python train.py --n_layer=14 --d_model=128 --n_head=4 --n_kv_head=4 --head_dim=32 --d_mlp=512 --vocab_size=2048 --activation="swiglu" --norm="rmsnorm" --norm_place="pre" --norm_eps=1e-06 --positions="rope" --rope_base=10000.0 --rope_fraction=1.0 --qk_norm=false --attn_scale=0.177 --bias="none" --tie_embeddings=false --parallel_block=false --init="uniform" --init_std_qkv=0.0304 --init_std_o=0.0304 --init_std_up=0.0304 --init_std_down=0.0 --optimizer="soap_variant" --lr=0.00797 --beta1=0.95 --beta2=0.95 --weight_decay=0.0 --lr_head=0.00762 --grad_clip=0.5 --warmup_steps=200 --schedule="wsd" --decay_fraction=1.0 --decay_shape="linear" --final_lr_fraction=0.1 --batch_tokens=65536 --seq_len=1024 --doc_mask=true --train_tokens=155800000 --steps=2378 --dataset="wikipedia_en"
Each number is 128 + 24 x the weight over its row's rms, rounded and kept within 0 to 255. Layers, rows and columns count from 0. Numbers have three digits each. The size before them is the row's rms in percent of the matrix's.

# layer 9 attention output (transposed), 128x128, rms 0.173, rows 20-42, columns 0-127
101:123159106163109140111148111140105126103172113112108149177110118105129116123114125122134118118094126134179105115125123157097175111134132132090114128082092126127115062136150154121119137128110147104143119146159096110140126147132155146118146163198106148163160151152129145149119059104087148157120144118156087123130146154136123106122163118133117132123137181137118076132100124133129093129169
108:123131118121102154152118115055145122099080107125104124127107127137105120153073126144129120133121143105161141132151145106113136116129116121130126107151135116107129118138108108160152102150172119114108141191139138139083147102126102141078101107081114080152109161150124087141123119120145094162154108120142121091163122148094086138132082152156116124169086156113111148153145093119125132167108
099:068106118121161130177124144110149101140134071124117103126157135126151138125121103107119085110127113100124139144091107097112176092108123120174160114110126129128131140166142108136120126150140128118098145137108139106125142098096136074138170102116143135097133144109076109129183141131114141150122129120163104139153165132186155133092138189116132130186127129120146110139114102135127100089124
102:113116151124112145151098147147133142125131153108090161140118106102148094109115149060168086073146144125086133107102118138135135131134101088133133096119092114157149082144100113125116111088169107130158110089125133144156083095151113142143142126123163147115152095163109085118168152108114131110145139110165158156113121152104089163133138098115139116111130147131139128109156135138147103166089
102:153117145133114105145142100157139095160103153111123109147123174143149104103126136145159129138164098142138146145118130126122135151110130113093116131106181135096112120144097132156153113125137141185115106150174159117119169155149137125140148103129095168121140191105119148121180124156146116099130126093146138132117104084128091114127141136076112128139162200108118156111181129142131095107116
099:178114082092137124130121138102111123130128131107109143182099125133143103128134094137116127124112104142118133141152148150086181163132152146106134131122171141132135135178116131133153084130109158147154198122159136158118102147138130109094171107086142140165118061109149115129119125149118124133097123108149179151189143117174118101152131141131138107156156131164146131128101130123137148127108
109:109110112131105145096146079130146108105124161133132088158084134131112136141126106067097135112164106160119133074132103128118146096135122131131150128091123122152166129168098121081102140130122146102123106129110157106147148164091128130140133087071092142100137092120102152137113123111129142130155144117126140183108132150109126131115135157142158192154101132100152144155127145134077104155105
099:143075125135121122116146145159129164162141108143134114088127139153148129142139105193131123087139136142139118119091073123159179095100101142092136151130102134188119126092158140182119147151147143131124165158128112155148133188184146120136141154133110150128106126099114110126112151106118114144138123144138149079105135133120095154150125137117150090114098130130145106162139116126106166128166
107:190132129151078132155155159055149121149086108131131132138119111131103106136112138113136124099131120130062109125088083138119114126135124151139170134131126150128123140145158142080148135142108170181154109153108159114112137115132123156129128163113161145159132120115159157107122167147176166162122174136117120107130138083103111136118155113137115114124112117159144111170126144162157118124143
104:153132156107125110124108143049137132147171091144095168096104134122114121122145117114117111133146140171092182111128163145095105134097142135147152121120121102143134141171152125165143137067130156082119134151096098120115130099149174145161149088097137118140148172142152128148088123124134109126110113143132148131124119151102148127171133110120091151088109100129129095105154086114120113127128
096:104102121187095138139167121153117165172146089099114127132156136128130121197135135152132151132121083132118093141108159140137112124145139153134135088150155085126147132166138131161115145108161130143121145121129142131126103154129160109145106145105173170129107134143111154131119135108126100183113131153175074073129155132162153145114146129105181122105140122134103138104110125122151115133086
102:151125124138070102125125118181175152137133120097126147142141097122092161105129156128133109114151142121077143154130093126148141140133092136104110139106178099120182115133111129086092118078139153141096143162148147126143092110151123110111094101158169113116105146124107129095140098126130121153112081105124137144163114133145098147121106151112120119143106079125129136112114161089099112128187
101:163121135134125122114119150114140114111162143126135119122131167139119129123104070062095132122112082091126062133132091130128194122117099155098116094102114151137155108141108142136103112084176095175110120127125153123121148131144127120133130099104086136112144174157145104142107153143137109114114142094076091086144155117143137144132163161141118118148109084147122143111101129121124109124129
096:129087175108159137146163138116150136136168088080131097110133108113109138130121117137123106103143059122100168162098140130086100130097150132177136163129133107142115125146102127129159102148172153144169145123105134104122166122154150138150117130122145122099162138116135109125165158161113123131087117111130112124148106152133154143121156112117124134172111173130131190151144129117111126106189
124:142130144159134112083123132133149115144145119089133119103149125074141133120122132118100089128136122141145176138166131121160150126126105133165105110125112118148190108107071102114136155119146194162108130093170140129181117157147130132095141143107144120095121135118119124167112125128135087121138111111133114106108123124144086148168144177101080117115134166110100167163144129107133094097111
098:127115116097144142137131152106158131064085148118107113157136119078128121117104089119135100141186128168176124142105134143104086133123138148139122123119146150110093143160125113138141127147140180153163161083157133103141160167128124078152093119092156124133126138104153109134134139139193093128143156133156134151093143139103150140126181148161149135114121091132140128116128107144151139152116
105:131092091162151130131146131108063146165157139166116156146088131125099084101131154112130128123113179101118099133099126126100164141138139148084117047120109143108090117162158158141095143091112117118137143133129108148091130134108122103157135107113160123161119108118106163149131152130147188124130163130107138122108120108112143149119088098147133124126132103138127110141082086121123143142142
098:129092111156102153130151128127170097102096087132106110115117106139141123138072122094132157128155143117135131120151108134079155145125119151168126134158145113129116106118150136151176175115093129097181117099151112140129117103121112117126080133153112145088116106130156112150122129121155110070164102092121105146073130181096110123169119120119141137099128143137092131153091139099102143111151
100:074088154121112145124137099177114095119130146098102107135125124157143103157137108133143153133159115145130113134140119138150126148076111167128108156134134112111122172151111120149168153106103166126119152157103171135149101135117117081101143178099176130153127090091136111123149102151163121133139138159105155137165180140133160145087129106172144110094139102119135114117084100111123126121139
099:117125112116141144158133126160107105133125134127108128139139099101127121103121108047122136124144134129108148168195177125161132150123165176144132145134108116149160121097123115156131142098107162134141124150121152080140117101108091146116155132107147142097143098099146126140111146104098161176170131140122141098111144144132099169105126122114155095069129154122177143127094116167138091116130
089:126126104127123173134144103128100104099093130109088156146156128120134143146092126124119126119153106142125130103090119130105113097125135108150102137090147120156148105088168119104154091129156178068122125123097146159130139158117109103141115122142167139125182107113128147150177158144137095134113143155104176153083143120139167086114124126148114108133103102120125141125062140147163111084140
087:147112158132101136123155109131169113162133156111105141086131157102109157078129154108133124109134113147129165116119102103151113122142128113081142136147118129096111114155165095167139168160066114100162122092182127098152100102174181111156134148141096098106129158111113130137138156133090079124087120122145127101163108154127131131093121128137115090117111114100143116131123151136114153108137
095:160094133125100114150101140116066143126151140063109144151161116120146145148131145106091109151114124094169120143157148149131091129121114113075114091136140100160130096164104108137146125114139152092103148125135173158094129137142147121112147173125133111139088155153122124112089186168119112134139113121160100153136151125152108140105160140108130156142152088113138143092152110112163138117095
# layer 9 attention value, 128x128, rms 0.192, rows 21-42, columns 0-127
113:092119154128188142083194120122117186157120117138159164132153112104140134141117110112134121135136152153095110170127124129135109150147120141110111156110082136158097151139130083120133129126129128133120086108133088085143074107139132124167111086184109126153125108090128179148159066128120123132143119131124129099125126147134108121120147143127179116103154132116149131127138180126136114117118
110:143131146182138143136102137134121137106120112146161144175149128143089158092157128089116130134114157124186103119149110126135121127100101150145126119151098151123140102134147143095137133106121125116130091086146119113129131168201133136117110122133075121161143135122139168154083147142094141116120112136096182142085095145131095149100155137078121095128126135134099096135151141147152179124096
108:135144125118128079130136119125127161121094131106189105107144122129147140140122082136096158181131120128136124140132111098148082076152132127103108088103133146101156146135138136165140124125095155086110156160124141094137149142117147130093092180106099146161107110161102083163161078146136142131117107132142144112143128102141150136088162146138095138138088159153125105144172133126126149101133
106:104096156147119123130130130117102144098131138141116099124169156144147182082118121124083103111116107135135097095187136099136126130161118156175146181174140114135103142107106111103127134093120131105162166120141163168150130100137132130101087107136105106115138120146085141158144089137089132162159101131129109112148167161147102151155122119158120124102113094142129084147104125103138115099133
108:123072113103162115109092106118142137096114097090105128111134124108096178143174166124139141126136124119155118180132124128148107104176122111143114125126112103141116147100141145098114147092095131096128101196138159123112128136134179101141090094164110126128080111159128148143120147123113130106136151116114101139071164140101136112155156136093121105137176122103092142109139108105110114117127
109:148077123164151089139107141138110113129154090148147126131142119110138151133110140125166105160100117145107095178114118137098108152116119104130105143142135115098143176101092133165125120122104200165118120124143091155156109099144097135112154162196173137113140150195134134117118142099119121137111133107116136088092116117153132146102097137142118125135116116124138142164148103101150142091104
100:126110122112119105121130146110159099131120128113106123141174111129098130079133129096126114175129169149189086144117123125112095121139157142166143089137129145130130116164145128100123114138152130090131109116117131117085137112082106164083130105127148100115162147093199128117121116165156123149109092102168124135110084126138167130109111108123125154152090078136155120095137134126120097083134
107:145137156136137106125158116131130127115128131141089088104106113140173130128140139167161146146097123158136124078134143128116193121127134109109097112098136129084064168155117169136150127100121139084092159109110146120128112164126151101104118160175165135119122138123129174121110187140124138149164101116116116112131114153176130134126134136100142127157148169085120122083110132115092111110126
106:140152062098135140085119134151117129104152151093143128138148134168181129107124164142118138107092133090151129155120094137107109122174132122083122143145107150098135104132157074120133123155106104154114107115111172145136127147067123147104140133157155126169121128129108150146109130170131091147110129115102120109099166102115155140127137078136183114145146130135159164127107179136124134120122
108:122125150104094152135090153097109080101137168138156129108141139112134100147168109117142157089143169126153121099165077118149157107109132115114102118155109129104164123095106142145209114146136157133107132128123118118113130124139145163165139075132089102153124112088155145103158117180113146109135099093112148133131139149146153135173131133140118166151088120110139154116139122123119100148149
108:136125127123139158124146097126131135116140158073118089123101131110150126083091127155170117139148120072128143120190128153151102101130125104117098109110095151130138139127155099159157127179089155111121127127087125140122130131176135145143065137127141101103174144109146090150144162100124146128125149167144125104126136099105142096134141121112113137143102102172152109130131157155137112106068
097:151163101121137110106151185127120080184141135108170126103111067115114121100103125109093147101140097112093093103110151148118132115127101134081138123124117095128131148101096138125141166154153154142165111118096117120131138118169141125121101128161163137127111140175139129159149118113143070128140097131140102130145121108142124081100125169126136141098087091083105145122127133113135124088140
092:130114154080098161119148138127092095139131126110136106130147134117124103119109127079126090139092109139106112115167109165132149098101116171145080135091143156139136115124133100180127119118158171147127082139092130155113143117101163132165148106102141115139159100146115141087169164143085118116110117102174090120138128142147121144119129134144138130153092108127152110101151112135106079168169
115:168092150171149122120135141114092129150138151096176120093147154135116184125118117093137133122145118128155102111133111145111125094126104112142175136106112135143158106130098110178137150116127117155095109103155124160134117160161131159076159150087136138140096145138115149161108130091104137156153115101128104117099088115162148113108134125095079121129128137121122118172142099168192116133141
095:115115120126114152153069109122149067167105098132131144140145137119156101126115181100126129129147107158166122146097135150147097117151121100134095123106147134127091093147092124069157116180167113135106144152127130133136132124143136133119094159081148132126130082122146132133113156179160082156092128105111114141134140129156167115131156095160104119116152105138153159140140102120161091123129
100:138131078090128178164151123133137102144149111151133126143079118083130113130139162133107173142136150119119160098111107114118130177138120134091111109182133127110123121093142171095105145140099105099141138128104110085121176124127083103101103118115154173177114137133115107091141136105168107121091123161090151136087134127075144112134091138139165133124152155153128125130128114135117127136109
094:126097134128117159144124080134116098099113100140152134097132112154126150148133187089102128135115134118138121064118087151106152100081094176129110149113126131141130122119149122106108148159124134170127130141163152115170112133148125143125129079135113104126140132168165104142090136161123101163123130108131116142072129139134108125173151115117125121133090117172143116151159161080151127072114
092:106126070124179142143135118139185119113143104109141106113111135112140105112137090165162116155120145138154125134107143123105149118106103097120105152079116161175177121141149163129130140125104146126127122123125162110089108141096113132129137102147126122114110112086141105120116145167183170136142108071134127152135100120150168105111105152167139133117097143167128146168104171096098130100126
094:151133085134175156149136157153111149165118091108147130115070136156174120091152103108156098108121126121124115141152114152110127143123079158169142121127120137122155142147133138153103098134155122152093132131106132110131108151133140140086164134118181113111157142163146102142145124133106143161102128119122123158112121131155153130133129101126103123116107175200123137143155098186085150087131
083:144123110142088153110171119129127136116112117100124146193108132152090135119133126137146151096115175120132113155145129196094076064124077145103092123111119128164134095115141132116162125145147125144130152088101137160113128141117137131138164079128132170130158118114139162115085139127158110134126174118130138155159119158120136131121107115121107133132150120163138164106113088176099127112115
084:086094181119104145101127085097132158131157098152115101084116137137143122138113114128138119104133116126137122116131135168099126089180162080121116095149136125084135135127147126145096148170159145162133132153136150101118149142096108107112144116144085097134126111093082150118154118116104127140138121121143124109124100137136175129117141163135179080106136095146138111078132105151147164088103
094:143112102133108111140141157117110151139143166105154097115136134132134127140133125102126178150162111120136131090102154101142073094156105113092138115085146109131122105155130165153135148123104140146115112084141104123065139165090109145130170193156092113119097107082137149195146142136143086118125117130171151125139152147134093140159132130142141136125111115089137112111110109166145131117127
# layer 9 attention query, 128x128, rms 0.144, rows 32-63, columns 0-127
084:096099134148123135162147117123108165125144118136116141144112177142140105134135117123162132136150111157139199125086081148136149123156133150138126141144153116149123177126120177083129145094146118163119147121116067153134095101101113097125141152154139129153147109123134117135150116113091165182166129138114109145114091134126168120127119112108115155116121175159129102148156126160094109180094
086:136132112089113149100127106126150097149141118131139116105148111101161112107104127084134127137152110163147108145113175135096115175106170162152169139147138129114099111158173129125123144137143112100146134138120158101103155178141119110130115114081109161131130103165136160089147092097160120066068138110119165132158135109091122151096116096144126130130116119091146153121128159105150152097131
078:094123141156131106100104132143126126109119148105099163111149095109173139181072128131104161128069134150130139115152164098155080133144108150151144123085118153113114175101148145141153116131124096110111159124119092132123120143153138118120141150127110145186136144101165125151112115142118146148155111141144088145143113163126103105137126109105158193147155146125152112143133122057117139139137
080:151130169133136134098140093115116121127135151135132100126186105151090140114108143145119083094109153128136077125141128155092144140129121145115153142174131136092160080143097081120151094139137154170143167105141152149142097162112163102101170141100153128122149123173108140144140128095114104154160143103159144099136110113138120154147084148122104156140118106154116139094177111131138092127115
077:133187113111117155110153138133160124168139134181141132122111127166105104113153103127110155172163147160083153126101105137126119127086115096190123119161159149143117141080097134099131129112147135101141149133142123168096101116126121137147139080147104137118125149098112087154129123149124138094106129168070132145151119139170130089134141134105114094109156101116102128155104151104102147117122
094:085143139109101114148121152131126154168131130179116113099130187093138155089135138122087156113099078137107107140116127152133099151115088155137129141107119140090116177136113185114084066128137087093114094128111142167108084099114099112115153157137153127130099176128108122148106128131140135122138085103106149148121123161116115114143121160136119170116123114145150106117116131125119159126127
083:150145118101097168182115138105120156176102111170108070129125145099160114118137148117123098154144115084161113097088118089092113107106137109105126150083093088115114134154143173123118127130143127151166128128097136096116078111123132111104124153134154136127138098127102142120180161076163109134094120071134163135141138144105146139156111134109130142123121145143155100126124135114127124136104
091:067164163129181127083127152190155123144134129129092165150126156115121126094130161113124152123133122102160126131138114136115143122143175116149134123173149109143109115138102141126116102150101086076134121104132137153109173152114138156112115126125126106186123164129124123162090156172145125160128174160115103120125140140104121078136139144166148167142125098095158128130115136110152123120141
085:155177137111127106138133121147140109133084145132130123153119171099098118149150151119141144128078083101120146166104102146119125106112130132101133141155131123097118173109126140132080073163092133101148143137113121169094121127143098111149109128128099097192132117120095137121082109128131148103111121168140138111127146104131100105109094108140135178104110114154123120182123132171117189125139
091:119114143083167122156119131120102136134152121144110124149148141133100160105132178122144134085107163081147134089091112138077125099122147122092145066135138153128120119163127126113087107158129117095114150118126152144074121140125121104123177135127141110161131136133108126106081122129143117182117136145132130108110105137097111164130076088152177122150138119152123146146133114178142179140130
087:161160156123145129107150122115123128116153139077120109130145103134096149125136103135137151086106117130119159170180124097069181132101140133130151122148158182108135149114091145136122133134130136142113162138120151159138080183122131098168132097120123120117130141130167140116104094075145139139136116134153130059166154085127095104128112140127140147169097128130135131137163113154102105124136
101:176153119108113133073133097126144159150125112146136131147102180128155140143122124147139117114114138120155131088151138109113117098101091139089178140096104110125143100149167160087137116115153145155148101170125134129132109108120127090108130139127170136142136135121176160152179129146134107114085114073140139132117123126095103147160079155094163117084141118129102099157084107131122117115128
103:144138166091123134118121129145165167091112122163141122156161126103111141141160140103121123146127157167117120135102125148129099083121120106124145195135113165090138101126116142168126101141122101094167060121131102132099151150078112156087090142149090137150149133111126087163117128150152118119129158150137104174138130135113152133132091151141095134142120122121175134138120133105139138094083
108:135137102137124145142118152143108140162138124163157081168132116104109142149159148107129114151140121136113125163084155117147095107140082113171081121121130106134117152103101180085106122146128102104145115139071098110109157076140106125141139110153121116148155139115089101104112151139115154111111112183142126147108126123143141138092163099147136101133165144160128074130128172137084128140107
107:125139101138067141107080128100114132121120140064131136163119078152104159167088119162115118163144114134129134142150128117186097104123106183129137106130143127131159133128138092112155118110124134140125143163120140145151151116092128120151149102139135137126099151118159160125166149120092137107114157134136103161186121082120132106136109098109162138104166122117150113170183106112134114128118
107:136149077141076099095116161140117137098113087094108108141126141092085134115150108109156146102116117142137195142133163138137090128125129123162111161098100098151118120120131104131149093154093177140158099075143152122115144149162116138118170142165164134118137144113096093113103115176153121115118098106120119120116131115130112124151134164123162124133167131114110118115150127102126154084094
081:139094149141103123124113128104092103126135152073131103159112125179136115136129121129131129164090113129123106086174139176093126115129096168132104138131124147145160111103129103107177164113119185146133127171128110129156113167151142119093072144125113101122119121129180161102133145122128139116107134098160098092123155104176152127101141131126126116122082118109120146109109114133109101155175
082:131126100127174095141167149133124144123104112130123146141118163104165163126133104088129127088131112128133170168118120139159101153140136055124108123122090136117115112130120109144166092146134108092120113156136145111130158105126101123117116135109087118135155125109065132156129115126112142153125118180131112175074086182114119112125145112128137128093076137154138150160138139158105095133096
094:160149105155134179134092101124120121125146151116136111133117122173091115171118158167108128102143151087141131138159171105122152142093086176112118138126112115107139097134104120100142126078117120160091181105122102130124134142148119068132118117131140113132131137135149168114115090114160113119114148121186147100152133098157158141146129144143112109170129075140141117096107113179120108138127
084:158113111144120137114140171126112148155080137105163120132117115125128110137145131168129110100134133112159086134155157122152150152150173135130089113129151132162169097142124114164133137088152164129112107121123141103095140178110107122130074106145088171085146101115110151113150095100132122143126131123179149114095114106142138141106115094165116089155153128125142142118153094164162095164091
093:072128119086086100154116113153165105137142144146096116171113133101131115124138125117098155138112093120129116147126087138116079126104135102127126153130147157057098145102134162164072094134135068079160148133117129151111120117134121137128142129172127122168112130101122108117122123156092132101138127144114131129132134152088088118130116150145160146118127158154124129142122157085113183118158
076:110104142152162151139162142089122166126123107090124164115164148111123126138107104143144136105083141083132136115153169133100121125134099135125140136102072088153163081151102120124135153193112117147081110124139138135129115145136092110126129135125142114090166110149139187151121098106089158123143132129140108133086111105123090128138125101137106157126148142083140144122163134184105101124120
084:085139089096109110148136118159164099127129119123124130122119117082101092107099129125074137138113104138093161143145132147150113122078073106120144140108156165114092136117167160163104078133112111113099106082120116173099131134115104136159137136162124133098137119120117106129124093192135161099089123121111114134114138109096111109140119130153089133108148115109126135134125172110094171107131
086:164161099132108173128146153095098128129113134106139106131123109142168122156149136134125094120178166068139147078110114138157097124091113119095122128124115103124087116121157100087130106091142126136105171164120118095131159105111167153119109135111134141187154101121136143131178130110124126126123084094107122106105132160149096139136151108110133104158120173156124143107145112127140148102168
094:109129136116097153132144111136141105134197172092111100148140113151114147152094122123188135117134108139132133136097100127122099137110127153172062122126113132080117126097176143122119146125159127111132118135144140146154091059080118151159161170124138117119142113126134113123113152154099171128114125160085137157122093127103116106108142144117128122120139128115154146117115100175112173096140
099:085142149130128149105137129163165130134142112132092114101133111120127126154085122151098168130162097184121157129140143123136145100129116111161130133125143113128074147083145129142114088125124106084117098148125161136071106112133134158115131095110111164142118152140128087106131148188119169089151139150142107121122097174130137156096101142126091107137125135103116117081095148073136145139117
102:163131093152125142124126089091137127172102119130151132118136123152121149118103103158156134147126106105128077095126153084174120140113112119133142135088144079138120117170124094122092088168132141122126173130100154121134118096135122087127135105128152130129127100146103147095142121140139131139121163080121149108153108159080115193100094101128134103124123145079131161118120103079163149137121
098:166106123115133147130138140107143098141119152115134172138126120144115101132081112118118116144176174161147130144146175075187167105142148180116103098144161150126104154098111134116133112163137115106102104152105100127094117124122105118161135122107129147130139162128149127140105127127119107173139098149127095133140153141148093140139103110165088111115166164125162088098143173134173104121136
104:143143138102115114124124144121145084180147092113124107099141166106155136120146115143120157126142159106122115126111136121139143141082136113127111114103114145123128112120131142144169141128095179146152166138088138135124162079132143125111134150176119165125080101118155194092136100125131088083113120139116110149141130170094149125123138102084156116097147178123098097169117158142135110159098
121:185131115120125140104143133128123127127170159108155131101090112136182148116114118125135077131128129147167143127113145101132166119126111117144128137138134120167186115119131092082163162145163133122108130104145140107204147103158104115104110120103142144104104084086126159102110136134118119171091139114130110114107138123172143137145168096141106116169111111092116117121169143138162099141117
096:140124130123089125123142128126130172088100165139129122098161143148150122116094140129099121127097138098114115129161114144160163065149122096095123147177127126136095171126098117107203159138129127094112120109127134129153112194126158105153098147134159107153105128118113156123154130104128153107123112107141123145106117058119123134131142136153207124118154144135107111155121130104130130113119
124:097101128141140096118132130104106106105132137137132121100116096090074119065117092095128151105145104113113110087133139177082109124144145133126149115137121089108146097098134101188122139105138133121142155072165101126126137138118150148124141099131150135110106160147152137156122098121161154142143098137141151153080106100112092127130090192087144144126097133103096153151130123124125132109114
# layer 9 attention key, 128x128, rms 0.15, rows 32-63, columns 0-127
078:093138076157142143128125172169123140119124132118132114096093098163168099139136136138123125118128175140145116113080150091135155094175150082100130097132075173115124141109158135123103124096119119125182117120090111098107158131149120113103136137130142112118107160104113125109169126092133105083152102176139114115166145142138149134134116103149151117158104147117128137140106133147188120146132
091:132145161133146104131166151093178127109120172143130132133072173119146121154137100166158099145126097154130157155138138121167163172115145140088139171149098110123135118140125140107126158143113150136116146142149117140123107114115107136166124145120106133125110088112133160114145156135090157117104148097122113123094134147138118091168150150124124138144105130107098068194102113135106145068116
077:114136141134146096135117140153174124124128118149128087127162094165175149125161144115086175113160107111135071101107102142097105121162104109129150135139186119162147117149137143124141086135142143137139151151104157159129128159167134106155132107162141129130103159166139083153120123083132116128133125087098151115160126120134148125130081098170101111102110099118137104137127092143157090152123
094:150137110132125101127102172108189134149131124136164119147126158102112139102157110115134140169141135147126122107150149156181124154130106179129165100112145117142130137137150151126141104079095147109092132161137143113155148130156100099147104152130102142108115169121093134117089109132154099106091138086067125131122133139124127098138158183161131108121148140091143144165124155096091112103101
090:119055162135146136142103136134112176126117068112143124158131113139113170112080113150142116149102119138131119115130146164137137144162125143101158105166094110136131144104155141156128137102125140188101129162110124106107109139150139087126144171094155109146135155173157156137172136129124113101169149109129135147144113085142146152095100116113157141106087117142113147119129134176102110150143
094:104135110131135099121162166156102144135102175100141107143102149125104134123135130127130101151149138124139088122127095120125136124160171121096138129093121084166110179138149096131154155085115151146130130111132109137068132100169120181121167143093113098113136103152086148088080127096138135141166106109144080143123096114130154137120145153104163130123145157123125131154123114155127128186134
094:109156169127171148112094130174104144079125151096100142109147133139104118162078072139133138116113131107154163164145100163137135120100103129112155139146151110152120123140104145102096106123145167131098123078136083122139154128082129114153139117125120146147146129135105129146143098150090141170147083135146111144157082121132111135145141143108135131129169113165154118170176155152154109122109
083:089126172132127120117115126167147151145113105160113114113131150105193089139105122139130124136156085124121113156167163133131191126117095133106126117138112149105143157126101122159114110121126129139088136154114163109094140181161113194124152109121083088107103104095122133108116146143117130125138102109127180094167111106104111111102137123136124129158129090120125136117088177134125115099143
102:117114169146135142129097141138149146101087179116108144147116116122096122096117119150147211144144145078118135133105134153149143123151137088117134086145112135115142097124102164167139113145117169136095094121115110127112142126114062118117150124120166121144104175112142122145153112145141128148143155141182099169166055138118133107113104133099156136110127114155133131137134127138101122143153
102:112139156153142136119133148147092156109147072137131156153088122165125149111137126151096122139154130137108113173147094142094117077110151128104157145118115124124151160123110110101148156133156141138101142146128120173152176107168118140140161109176101122124120153144121126123141145097115122110146101172131132176119105111161133189087085093123137145081123118170109124163161104141151131119146
105:186111137099112130125147135103112127105142122148116151099132142141081061154168156162136146165132150147174131125159112156082140150117122182130105113153147139116112149157125109137160131124100135090123098128127109124156126138124123147125104107159149153113152149098107105118111107117170150171120096154112150112113104133165090118125128148166153127147091082100131130133103162076146122091121
099:145114141116071116125094095097160157106109120134103138128111158102136110114063086089147113165148125149149112064151131154122158157115132125089136125127078124141127161146158179179140120143098135135127146112109116141155117105139115104122118100116133105137093117110140108129153122184126139121130135126101127136106165115079099164169134135127124111103143124132119147116121133121145097083183
098:131170126092117105134087154184147147128116126166146118145107112161156120129161122115142154129158110108146127143083127145133141072151127134142139167173145173158133154104105145134105134108139140125113083099119102136123108165123134117180080148124099159143118117101105115121143127138147148127139073122164102152072186088123160105131113131125122124152144151126109119179130109156132136131104
095:159185115117131109134163137093088079155158131111169114133144184142146147134129144116117080118119110110083139126073143130151138164132124140177136171098150144116120099132143118126074130121088120138104139106160146107168140115103143129124134142141081166102133115124106128112111154153124149106124144086122128116132129128143114137164181172134114096112153143122103107141121148069117130138115
093:144121099160108143114131116116104110118127081125121138111118129145154127160126179146158114130147163112140112100209119141130133132134142152104110130116118136163132145102194138150167140118142127133073162136133164170153129124104109148145131141096145150157159144117134168166118130128115101110115105118126129131114117114159096118185113116101159164128112148134098090147105137097096163065114
091:101125121143128122139184090107096132129116119130100125116067117079162114132115139141099146122147113126155086130121124089133130150113109110089150138117121061137143157140142121103146141146125153131121105095144135133125146162140095054150126107115128146136086108132126133084119102136170185115121151136116154148117149091108138089140093155129184159105151124152137159155114127154148141122103
080:097172133089196127133115088125130107161128105146120125151155138064137109139129130141134143133133153112108152149097109158150094136095144078134152117129126124070113126117086169149095100131113153102123087111122105107138118127136129140130171151122110128177160131125146165145113122135144153120123094121129099125109078122131113108140155135103112091180159139142148135171126164149150124126084
089:133174139166145142175112136137132155103138154138126131132146049119125129160114139153087146128134139122120118117077155087093152115128138126122135109125134143137120118152092103116104141128162127156147139137128164132120091107152132134124114080169148122182120122134145094174107153112125109139143112076163182154143112094164140130135115133128130116185105105081120143148103158149109115102102
095:117084165103127079123137079109125109128090101141098117116166141113126144091133139104129119137134115129143104127129110118147143147082137101186109151128137168108127153125124117118148161170107090098146091117111132136171135113122172159097095145106106126128124120145133163134125154155125134147121086135110095121138116162111088128147167132118118132124133146096118129110076138047157156094160
091:118130159155141130133134080121143095107135119105149095126159152093169125127112084117138108174138064162154154133140114145126135162118155132169110142154128150099122150128130145153158112146109146121133114104143099158120099107107138151118132129079130137140123150150131123078120149148129159175116134079111139107136106102138062128147123145117102091114124109125145143107096155084157150067095
085:105129134174124116085124120139065132149141109136183161120126098142114160140142170152103145141084147129100053159121170091137102151164126115123114136116131150144115144117124130104133100132138129121109163142159122161150136103087154146083120098113140108112125154114107123142088151087167108093121131111159162134123103108153126081104108096103119123125156109082114133139128123113153102135128
086:124147116102086081102094163146160091112142140082126129147099161106152125112121095097108119154110130145154160149112160117105125192108116110111110148167110134122082120134163092124105138108122132066122099118112140115135149151121148164091088114139129115150153149170154115083131186133127120101143107147109144126134161118101096113102142128125115100119116159124101150114105153107093105127126
082:129138148118116157131090104142110124137110143154129156145105160164144127090098145139169128102131124076128087152138125106157102089151101100127126094104106138121118088108125108094086168127142108140129098150158134144081112091129146108091100140131157077149112141097139161112132137135120132083121123131142126125117147103147153148152100046125117137141120116124098136108131115183105140107074
104:151146149113105040141129097122172172113127125139128112146126201106115117088126154141136109135107125116121154142161120116103121119140138142126115098159173114108134134131110099150154133126158104120112093134125120139113104150165160099119121143148126138118125131103098139092120117133175151125086099137117115113091141141100114129094190192105128132143148106114115155124103156126146114153074
088:145160113105142160149127088107127128136154094173126119083115122115122111093129128112189125159151130164142166103110100159154152142111118154097128103132083160081141109121120090120086144165131111088147106102129111079136099118109097145109098088097125104136078148131130146111129108085113094151124095150097164146100110132129119129109149131131120102136093148128139150124159156136124123087148
091:092094117069153131157129134171131101108109102119122122156131068083102097134130156142126144118107135093125158197106131117133117145127098137111150156167118106128123113119168144111162093160150148142116179143156090127160131088104106131142122113133123098187136138153121102164154122155120154135115186133110149133105109112124118159147121158125157147115135132127129097120154151147116141164112
094:147107107129138118119133101118117069173112147115130132107178121111118134094097113101156124115118095088133083120092147145140132095143120082120129129156153141149132113113104132147134132150146137147148138141076144095089147159117135106147153149098116111104168096136125140128202124131128154122153099153137143091089095122074132107089092096095156143091140102126130104120119120149111118154161
095:151156129116133113095113130136092101131115174132162155128159096134130157166116151126108165114135170113125135118148154132147060131181114093146109143103127142158094138114160084148158095106125116160105174115155131116142148132131105154143113105143136100116120125126120194156118173111122140101123094154154134109148089085131120144129106093143138124140116154093098118165094085118135131159126
086:142116137194114124143136138119141150146162105132161093106068137110128134114112107121181134156151103163166168193121137122145172127122108101131117145142084117099120124138167133145131136097157114151117098097144107111137136090158113132112102180089171110112126158155141084132158138149126127119136160124159161129151158143124120168100146126145167117134125120117133116123123168158129155115096
095:139127116081104161147142177130084149140153121147149112152094123129150138083194160131164159105134151072097115146108148121151146136147116110112110109131124110114168117111129114081091142131103114115122127130166128119122146094138111138076115117130087091141101123101093126121086149088161100111122135108122138128132106087167175123146146140149113107156120138103099123116155159130093126148103
103:136146148134138124116146097094119100108113146131107135162101163141126083118077143133159130176101119130088133105151135165132113107176137135167119138129135125126150121143107135146150097136104164136105149104114124108081098156113120139130142099121142101187154163163143124129111120147177115113129101147123145179101099127161096115171109144128160123135131118174129127135154085145126118051118
116:096138161166150150118124128128113153117136111110116127133139120104110125102105111099147118130133142147174168111116110173104163081099161078166118105132144094122147119132128141199143125132096117144130131079095143109083146168138135100133109130173147140112132090112121113113175127141136105137122137160141107108114131123106161141148062099113136144096150076161129109150158109102153118125119